Each number is 128 + 32 x the weight over its row's rms, rounded and kept within 0 to 255. Layers, rows and columns count from 0. The size above them is the row's rms in percent of the matrix's.

# layer 9 MLP gate, 512x192, rms 0.097, rows 49-54, columns 0-191
size [105 100  95  95 102 100]
[[157 133 107 184 111 113 197 132 131 154 107  91 138 144 134  59  86 100 155  93 154  98  60 116  53 156 124  85 109 115 164 105 126 130 101 177  53 141 129 110 102 143 105 149 118 134 127 179 129 119  98 158 113 109 135 115 167 110 118 104 148  96 139 142 138 164  88 126 184  73  80  85 154 109 125 158  92 116 150 106  85  81  76 107  61  83 136 110 147  93 113 105 106  86 115 134 135 135 112 128 124 134  99 154  83 136  75 144 172  81 120 158 138 134  74 121 112 122 109 157  66 182 170 155 201 132 205  87 111  82 132 154 117 108 126  61 131 170 135 109  74 121 148 178 128 113 185 107 166 135  94 133 165 163 105  65 115 125 122 124 129 164 125 125 208 145 140 117 153 139  69 107 178  60 149 100  91 117 134  98  88 137 164 133 116 155  94 116 108 143 116  87]
 [146 107  80 201 103 135 149 151  83 123 129 160 116 106  82 125 178 155 135 158 162  40 135 139 106  59 165 159 149 123 125  91 126 149  91 111 196 130 136 143  37 124 108 181 121  95 123 107 114 103 153 148 151 170 109 181  95 145 201  85 124 148 111  89 116 133 123 109 123 126 144 157 128 143 162 150 115 126 156 136 111 139 153 158  60 119 145  66  66 101  99 118 177 150  77  56 145 120 161 118  76 116 103 132  96  94  96 129 172 135 186 101 116  89 152 154 148 156 133 128 119 105 156 163  99 124 141  62 108 115 111 127 214 124 135 168  86 127 136  77 143 139  99 127 118 125 150 151 132 128 154 107 167 150  85 150 145 180 161 168 167 132 122 107 111 124 123  86 108 141 104 167  41 158 140 175 152  38 117 136 137 126 153 169 100 124 171 152 103  95 130 135]
 [174 134 132  78 126 174 137 103  96 137 138 211 131  59  71 103  73 198 124  76 132  75 121 111 108  85 177 112  77 118 107  80 184 191  96 115 125  96 135  86 143  96 150 127  85 161 163  88 128  98 131  53 156 130 112  94 146 136 136  98 103  76 113 125 164 190 111  99 128  93 177  59 127  91 161 139  80 114 153 130 141 130  41 120 132 197 151  93 101 129 118 131 162 132  79 149 142 130 126 108  90 103 167 131 174 162 109  91 113 108 121  87 116  80 136 124 124 152 123 166 173 122 122 131 118 167  98 136 105 160 164 118 116 152 134 132 127 146 103 132 116 154 136 107 136 101 137 157 136 100 124 133 110 162 117  83 115 187 124 161 118 118 120 142 147 136  77  97 125 155  77 145 107 143  87  76 120 101 219  44 146  83 127 145 112 163  84 138  94 163 128 158]
 [129 150  77 184 173 111 129 155 124 104 130 121 149 156 102  60  98 117 142  98 135 150 190 106 155 191 114 109 103 160 197 151 170 206 117 120 127 162 148 104 167 133 166 126 168 103 128 156 155  98 100 119 121 156 136  98 113 112 188 149 127  74 140 112 110 114 102  88 138  50 129 106 147  47 168 189 136 175 136 109  78  97 122 146  82 152 131  76 140 127  96 147  62 106 164 109  94 169 107 130 158  93 147  84 135 143 121 125 118  97 109 146 117 127 115 113 145 143 103 121  96 159 189 107 115  98 163  63  94 126 132 121 131 166 133 155 159 126 118  97 111 113  97 236 145 149  87 166 137  93 127 208 135 103 108 120 128 124  77 120 161  96  70 103 119 138  93 131  69 141 148 133 121 158 136 140 147  50 154 107  98 178 103 154 169 157 135 164 125 168 123 178]
 [147 117 115 148 150 140 137  98  91 131 125 140 192 167 131  99 112 100 161 136  66 161 112 144 136 107 101  93 111 160 117 114 146 155 145 100 116 120 108  59 175 131 133 180 114 137 171 109 178 167 178 107 166  98 157 107  79  90 161 143  73 100 206 121 138 157 142  28 131  90  66 159 119 176 107 123 167 175 131 119  96 143  82 136 105 154 203 123 133 151  92  97  76 109  94 101 147 133 125 140 139  80  98 170 162 173 135 105 146 130 131 181 171 123  87 174 152 131  95 132 152 138 142 134 188 101 154 126  93  48 125 165 156 116 114 155 170  78 121 130  32 110  66 185 120  64 146 154 100 122 118  91 106 168  69 125 106 120 160 129  92 105 155 131 142 175 140  99 185 152 135 151 140  97 105 155  98 129 147 137 132 128 110 130 137 153 120 175 148 121 107 164]
 [102 141  93 137 119 126  80 156  86 122 143 105 163 120 140 117 104 123 165 101 186 145 246 106  99 138 128 106 117 161 172  97  92 122 182 168 152  90 216 156 114 127 107 162 123  93 174 172 100  92 155  87 132 186 134 102 126 118  97 152 110  92 117 154 120 125 104 161 191 101 119  75 120 157  89 107  84 156 164  90  90 104  95 101 130 101 150 138 151  69  85 124  74  96 116  76 207 163 117 120  94  87 102 172 112 142 123  97  59 149 121 164 143 120 130 124 131 133 163 152 129 140 124 161 121 164 173 108 137 135 113 147 101 122 104 178 155 190 120  80 106 110 121 121 123 113 176  98 119  55 130 143 133 155 110 120 167 199 160 141 109 161 122 114  97 132 172 124  90 115 195 196 143  87 104 155 105 122  85  98 130 157 140 149 147 190 121  97 104  94 102 122]]
# layer 9 MLP up, 512x192, rms 0.0998, rows 49-54, columns 0-191
size [101 103  97  98  99  96]
[[ 91 105 127  66 164  91 117  92 114 133  90 153 138  83  92 133 132 102 136 166 116 211 163 113 120 186  88 167 116 163 154 154 126  86 104 109 116 101 138 156 129 163 164 100 121 113 157 157  88 148 133 180 128 109 128  95 172 166 138 122 104 164 177  66 116  96 120 123 194 115  87 109 118 193 143  94 157 121  97 131  84 119 145 130 189 104  56 168  91 168 128 130  97 151 136 169 115 104 115  86 116 152 129 132 167 106 113 137 153 148  89 137 147 147 187  68 117  77 180 194 101 165 142 141  88 121 121 132  92  74 108 152  82 147 128 123 141  93 122 142 142 130 142 161 115 117 165  70 147  96 112 124  86 157 118 172  94 144  92 129  79  99 115 220 138 145 149 206  82 146 182 113 115 150 157 180 166 175 110  98 165 118 138 119 126 118  93 130 118  63 141 182]
 [125 150 144 135 156 112 100 174 154 150 147  86 134 132 166 129  85  93 123 139  85 131 145 163 179 151  77 139 136  98 182 165 165  95  84 110 103 155  67 127 131 172 187 145 141 183 149 124 144 168 116 124 129 105 128 123 132 128 109 149 142  95 170 127 119  94 117 111 102 182 133 124 162 113 104  57 152 177 131 102 106 131 106 141 150 142 106 183 168  90  91  89 112 125 168 141 125 174 144 127 118  78 150 111 139 116 141 131  56 133 101 167 106 105 134 101  83  83  92  80 132 109  87 160 124 154 109 148 243 113 154 130  88  74 166 122 145 106 106  89 139 130 118  73 116  93 129 128 124 225 162 132 131  98 160 181  81 129  50  81  83 144  89  95 107 163 184 118 164 105 109 125 147 168 156 108 126 118 168 127 122 189  89 137 178  75 133  95 140  78  89 113]
 [119 126 136 129 166  91 105 123 182 137 120 129 133 116 130 186 128 128 161 129 156 124 145  68 146 130  80 126 128 184 101 111 105 139 167 181  97 126 148 150 149 101 124 160 120 148 127  81 131 123 111 165 161 110 115  44 123 102 148 229 155  99 173 135  82  90 119 106 109 178  73 114 132 116  74 145 168  83 138  97 107 143 150 143 105 116 143 127 168 121 120  50 163 158  90 126 156  90 103 139 193  96 199 156 127 140  44 110 111 120 130 104  78  88 107 159  98  98 138  86 105 124 113 144 120 127  86 146 150 100 101 160 115 117  69 140 173 171 137 178 113 151  89 101  97 142  83 132 138  96 105 158  95  80 168 108 162 136 152 113  73 117  61 165 144  82 150 161 121 144 132 134 158 151 102 171  97 158 118 153  76 151 129 100  95 100 109  72 180 166 153 209]
 [119 155 120 189 154 179 142 122 172  85 146 113 141 121 112 114  70 162 103 122 159 148 154 118 150 128 135 117  79 118 175 145 123 100 130 166  88 109 137 126 136 102 141 148  97 115 126 142 119 158 106 128 110 117 156 101  92 104 117 127 126 110 108 151 173 146 142  89 156  42 130 151 156  69 156 153 187 183 103 109 115  76  99  98 140 132 168  80 166 140 160 188  62 106 200 105 100 161 118 147 187 141 111  93  98  81 133  88 119  98 126 153 133 148 100 133 155 101  59 118 141 150 153 132 171  93 179  74 179 150 189  74  70 151 144 139 117 127  75  98  86 145 107 198 132 149 109 183 113 148 140  84 126 151 114 132  91 110  90 112 159  77  95  76 129 154  33 126 109  96 141  91 127 126  71 138 125 101 129 137 182 167  81 122 165 118 133  80 111 176  98 111]
 [114 141 110 108 186  62 172 118 136 147  90 136 151 125  91 136 123 156  79 102 126 124 124 151  93 122  52 111 115 156 111 145 122 120 112 117 152 140  87 173 181 133 170  68 131 144 154 138 134 130 135 109 177 102 116 135 144 122 118 125 118 194 190 135 159 154 122 106 127 117 137 136 146 192 128 163 115 116 161 119  71  96 106 143 130 137 171 114 141  69 138 106 150 146 106 145 129 131  63 142 136 160 100  97 120 109  98  69 120 120  24 136  62  89 203 125  79  97 108 144 159 142 124 127 116  67 158 131 111 148 118 145 156  99  48 112 108 114  97  89 127 126 134 133 113 115 119 158 169 129 107 115 165  96 103 136 117 148 112 173  42  86  29 181 105 137 137  38 183  99 175 180 154 114 145 109 143 137 119 155 112  70 114 108  78 137 117 171 145 136 145  93]
 [111 108 103 165 138  83 148 145 146 165 121 113 127 111 123 168 132  41  85 180 112 121 143 183 169 118  90 118 218 126 137 185  84 159 127 140 139 150  94 120  29  98  94 149 100 131 100  89 136 145 103 140 159 132 109 154  42 142 180 109 100 154 114 114 150 111 168  77 133 152 141 110 116 108 131 129 123 131 162 142 143 147 116 166 102 190  99  79 150 103  99 184 131 123 108 125 103 134  47 137 135 153 149  79  99 154 173 114 170 159  69 131 139 170 193 134 136 192 144 121 159 139 129  84 145 164  73 171  95 148 144  84 150 155 147 119 106 112 169 168 173 114 109 192 163 217  74 103  94 150 101 154 117 128 137 141 112 107 184 155 131 122 107 125 120  90 103 130 171 102 107 149 152 112 130 111  95 118 137 133 125 172 167  94 128 169 154 116 120 155 141 186]]
# layer 9 MLP down (transposed), 512x192, rms 0.0974, rows 49-53, columns 0-191
size [100 101  99 100  99]
[[105 120  93  94 150 152 120 146 171 143 168 103  89  66 179 181 138 141 144 115 149 142 131 118 168 117 177 169 136 125 143 164 157 162  91 131 105  83 127 129 152 108 156 105 135 112  61 114 132 117 135  95 117  71 125  88 103 118 149 160 126 135 129 137 117 138 132 170 130 107 100 164 139 187 173 164 122  97 142  99  98 155 109 120 141 110  73 139 128 144 115 150 197  78 138 111  90 146 133 201 163 117 139  60 118 135 133 174 103  66  25 110  94 184 114 106 137 107 169  65  56 201 157 122  97 119 114 116  87 125 135 145 186  75 130 123 111 155 104 148 170  87 179 132  90 112 114 158 149 155 114  94 135 105 112 117 102 126 128 202 126 165 140 133  76 112 151 133 110 119 145 121 143 125 116 113 142  92 123 156 134  52 165  77 155  52 118 112 155  64 148 194]
 [118 150 110 155 161 191 142  52 165 134 172 168 151 149 115 104  89 112 110 141  96  93 108 128 149 141 158  89  88  83 131 160 178 134 158 114 114 179  90 163 110 120 122 131  49 100 105 132 137 155 121 156 134 123 168  98 164 133 128 106  98 127 226 149 100 101 164 165  51 111 127 171 129 115 147 119  98 126 167 145 103 200 121 149 100 143 118 166  92  93 154 141 187 122  90 166  91 109 171  88  79  58 137  71 201 102 165 150 109  92 132  66 135 130  92 119 123 188 161 131  94 221 157 141  83  83 127 148  93 107 141  90 207 152 124 146 135 155 127 132 152 117 154 115 132  82 139  85 135 102 179 132 118 140 122 180 100 121 124 177 146  85 110 113 134 127 129 118 120 147 135  96 166 111 115 115 143 119 146 122 148 193 164 112 145 151 141 123  61 126 146 112]
 [116  98  84 112 119  94  59 164 125 101  96 154 132 206  74 158 111 114 127 174 138 157 203 164 102 145 143 130 101 103 123 110 121  86  89 161  85  70 157 135 103 107 163  95 125 109  96 116 135 158 163 119 107 132  74 147 126 134 141  95 120 211 137 183 125 167 148 147 141 132 153 136 162 111  93 155 109 150 116 140 164 166 147 124  82 127  67 184 157 198 199 143 175 118 152 137 160 132 186  95 165  61 139 141  95  94 116 138 139 134  98 152  99 168 177 167 153 167 119 141 118 122 135 188  88 150 151 157 182 101 146 151 142 134 190 168 118 170 161 100  97 123 109  95 151 141 119 168 150 115 125 128 162 109 104 136 151  99 109 185 181 106 165 103 120 109 107 143 137 139 153  89 180 218  55 141 116 175 132 152 112 136 121 164 140  78 152 121 108 174 121 127]
 [ 72 151 157 106 140 116 129 115 114  92 111 158 154 107 139  89 193 130 113 108 139 173  98  97 117  86 141 137  80 152 141 100 113  97 105 199 123 106 121 106 118 142 140 138 149 107  93 116 135 130 183 126 143 105  88  83 143 108  81 159 176 129 113 126 123  84 206 160 124 163 150 131 103 139 131  81 116 115 146 143 182 145 139 107 131  93 112 133 142 164 171 163 122 154 184 225 121 100 148 134 156 159 129 116 105 116 138 120 121  91 131 109 132 135 164 110  77  66 122  85  97 132 100 139 145 132  87 126 134 142 143  81 107 130 163 123 142  75  86 109 157  89 168  89 129 130 100 126 122 153 147 122 149 145 187 241 170 175 123  83 122 155 100 105 105 178 142 205 108  94  83 112 127 184  97 154  92  61  64 164  80 134 146  91 117 121 135  98 101 112 107  21]
 [171 113 158 116 105 137 121 105 126 106 198 102 160 146  89 138 126 150 145 144 117  68 176 138 165 155 138 171 137 141 203  84 145  76 122 145 134 107 142 140  91 171 101 109 101 137 171 150 126 140 133 140 213 135 181  52  81 107 238 117 104 118 116 147 102 109  66  90 117 107 117 150 124 155 132 126 146 136 102 120  89 123 174 139 119 121 141 118 106 143 147  90 154 130 170  50 157 137 139 107 106  90 109 105 111 116  73  91  94 193  85 136  84 115 121 144 121 123  82 158 158 112 108 133 143 187 142 151 138 128  97 147 126 126 126 115  96 174 138  82 144  96 210 138 166 167 101  90 162 139 119 154 172 142 124 149  52  73 113 132 117  87 118 134 103  77 145 154 149 140 106  93 163 164  72 175 142 138 151 108 100  76 140 159 171  82 118 171 148 106  61 152]]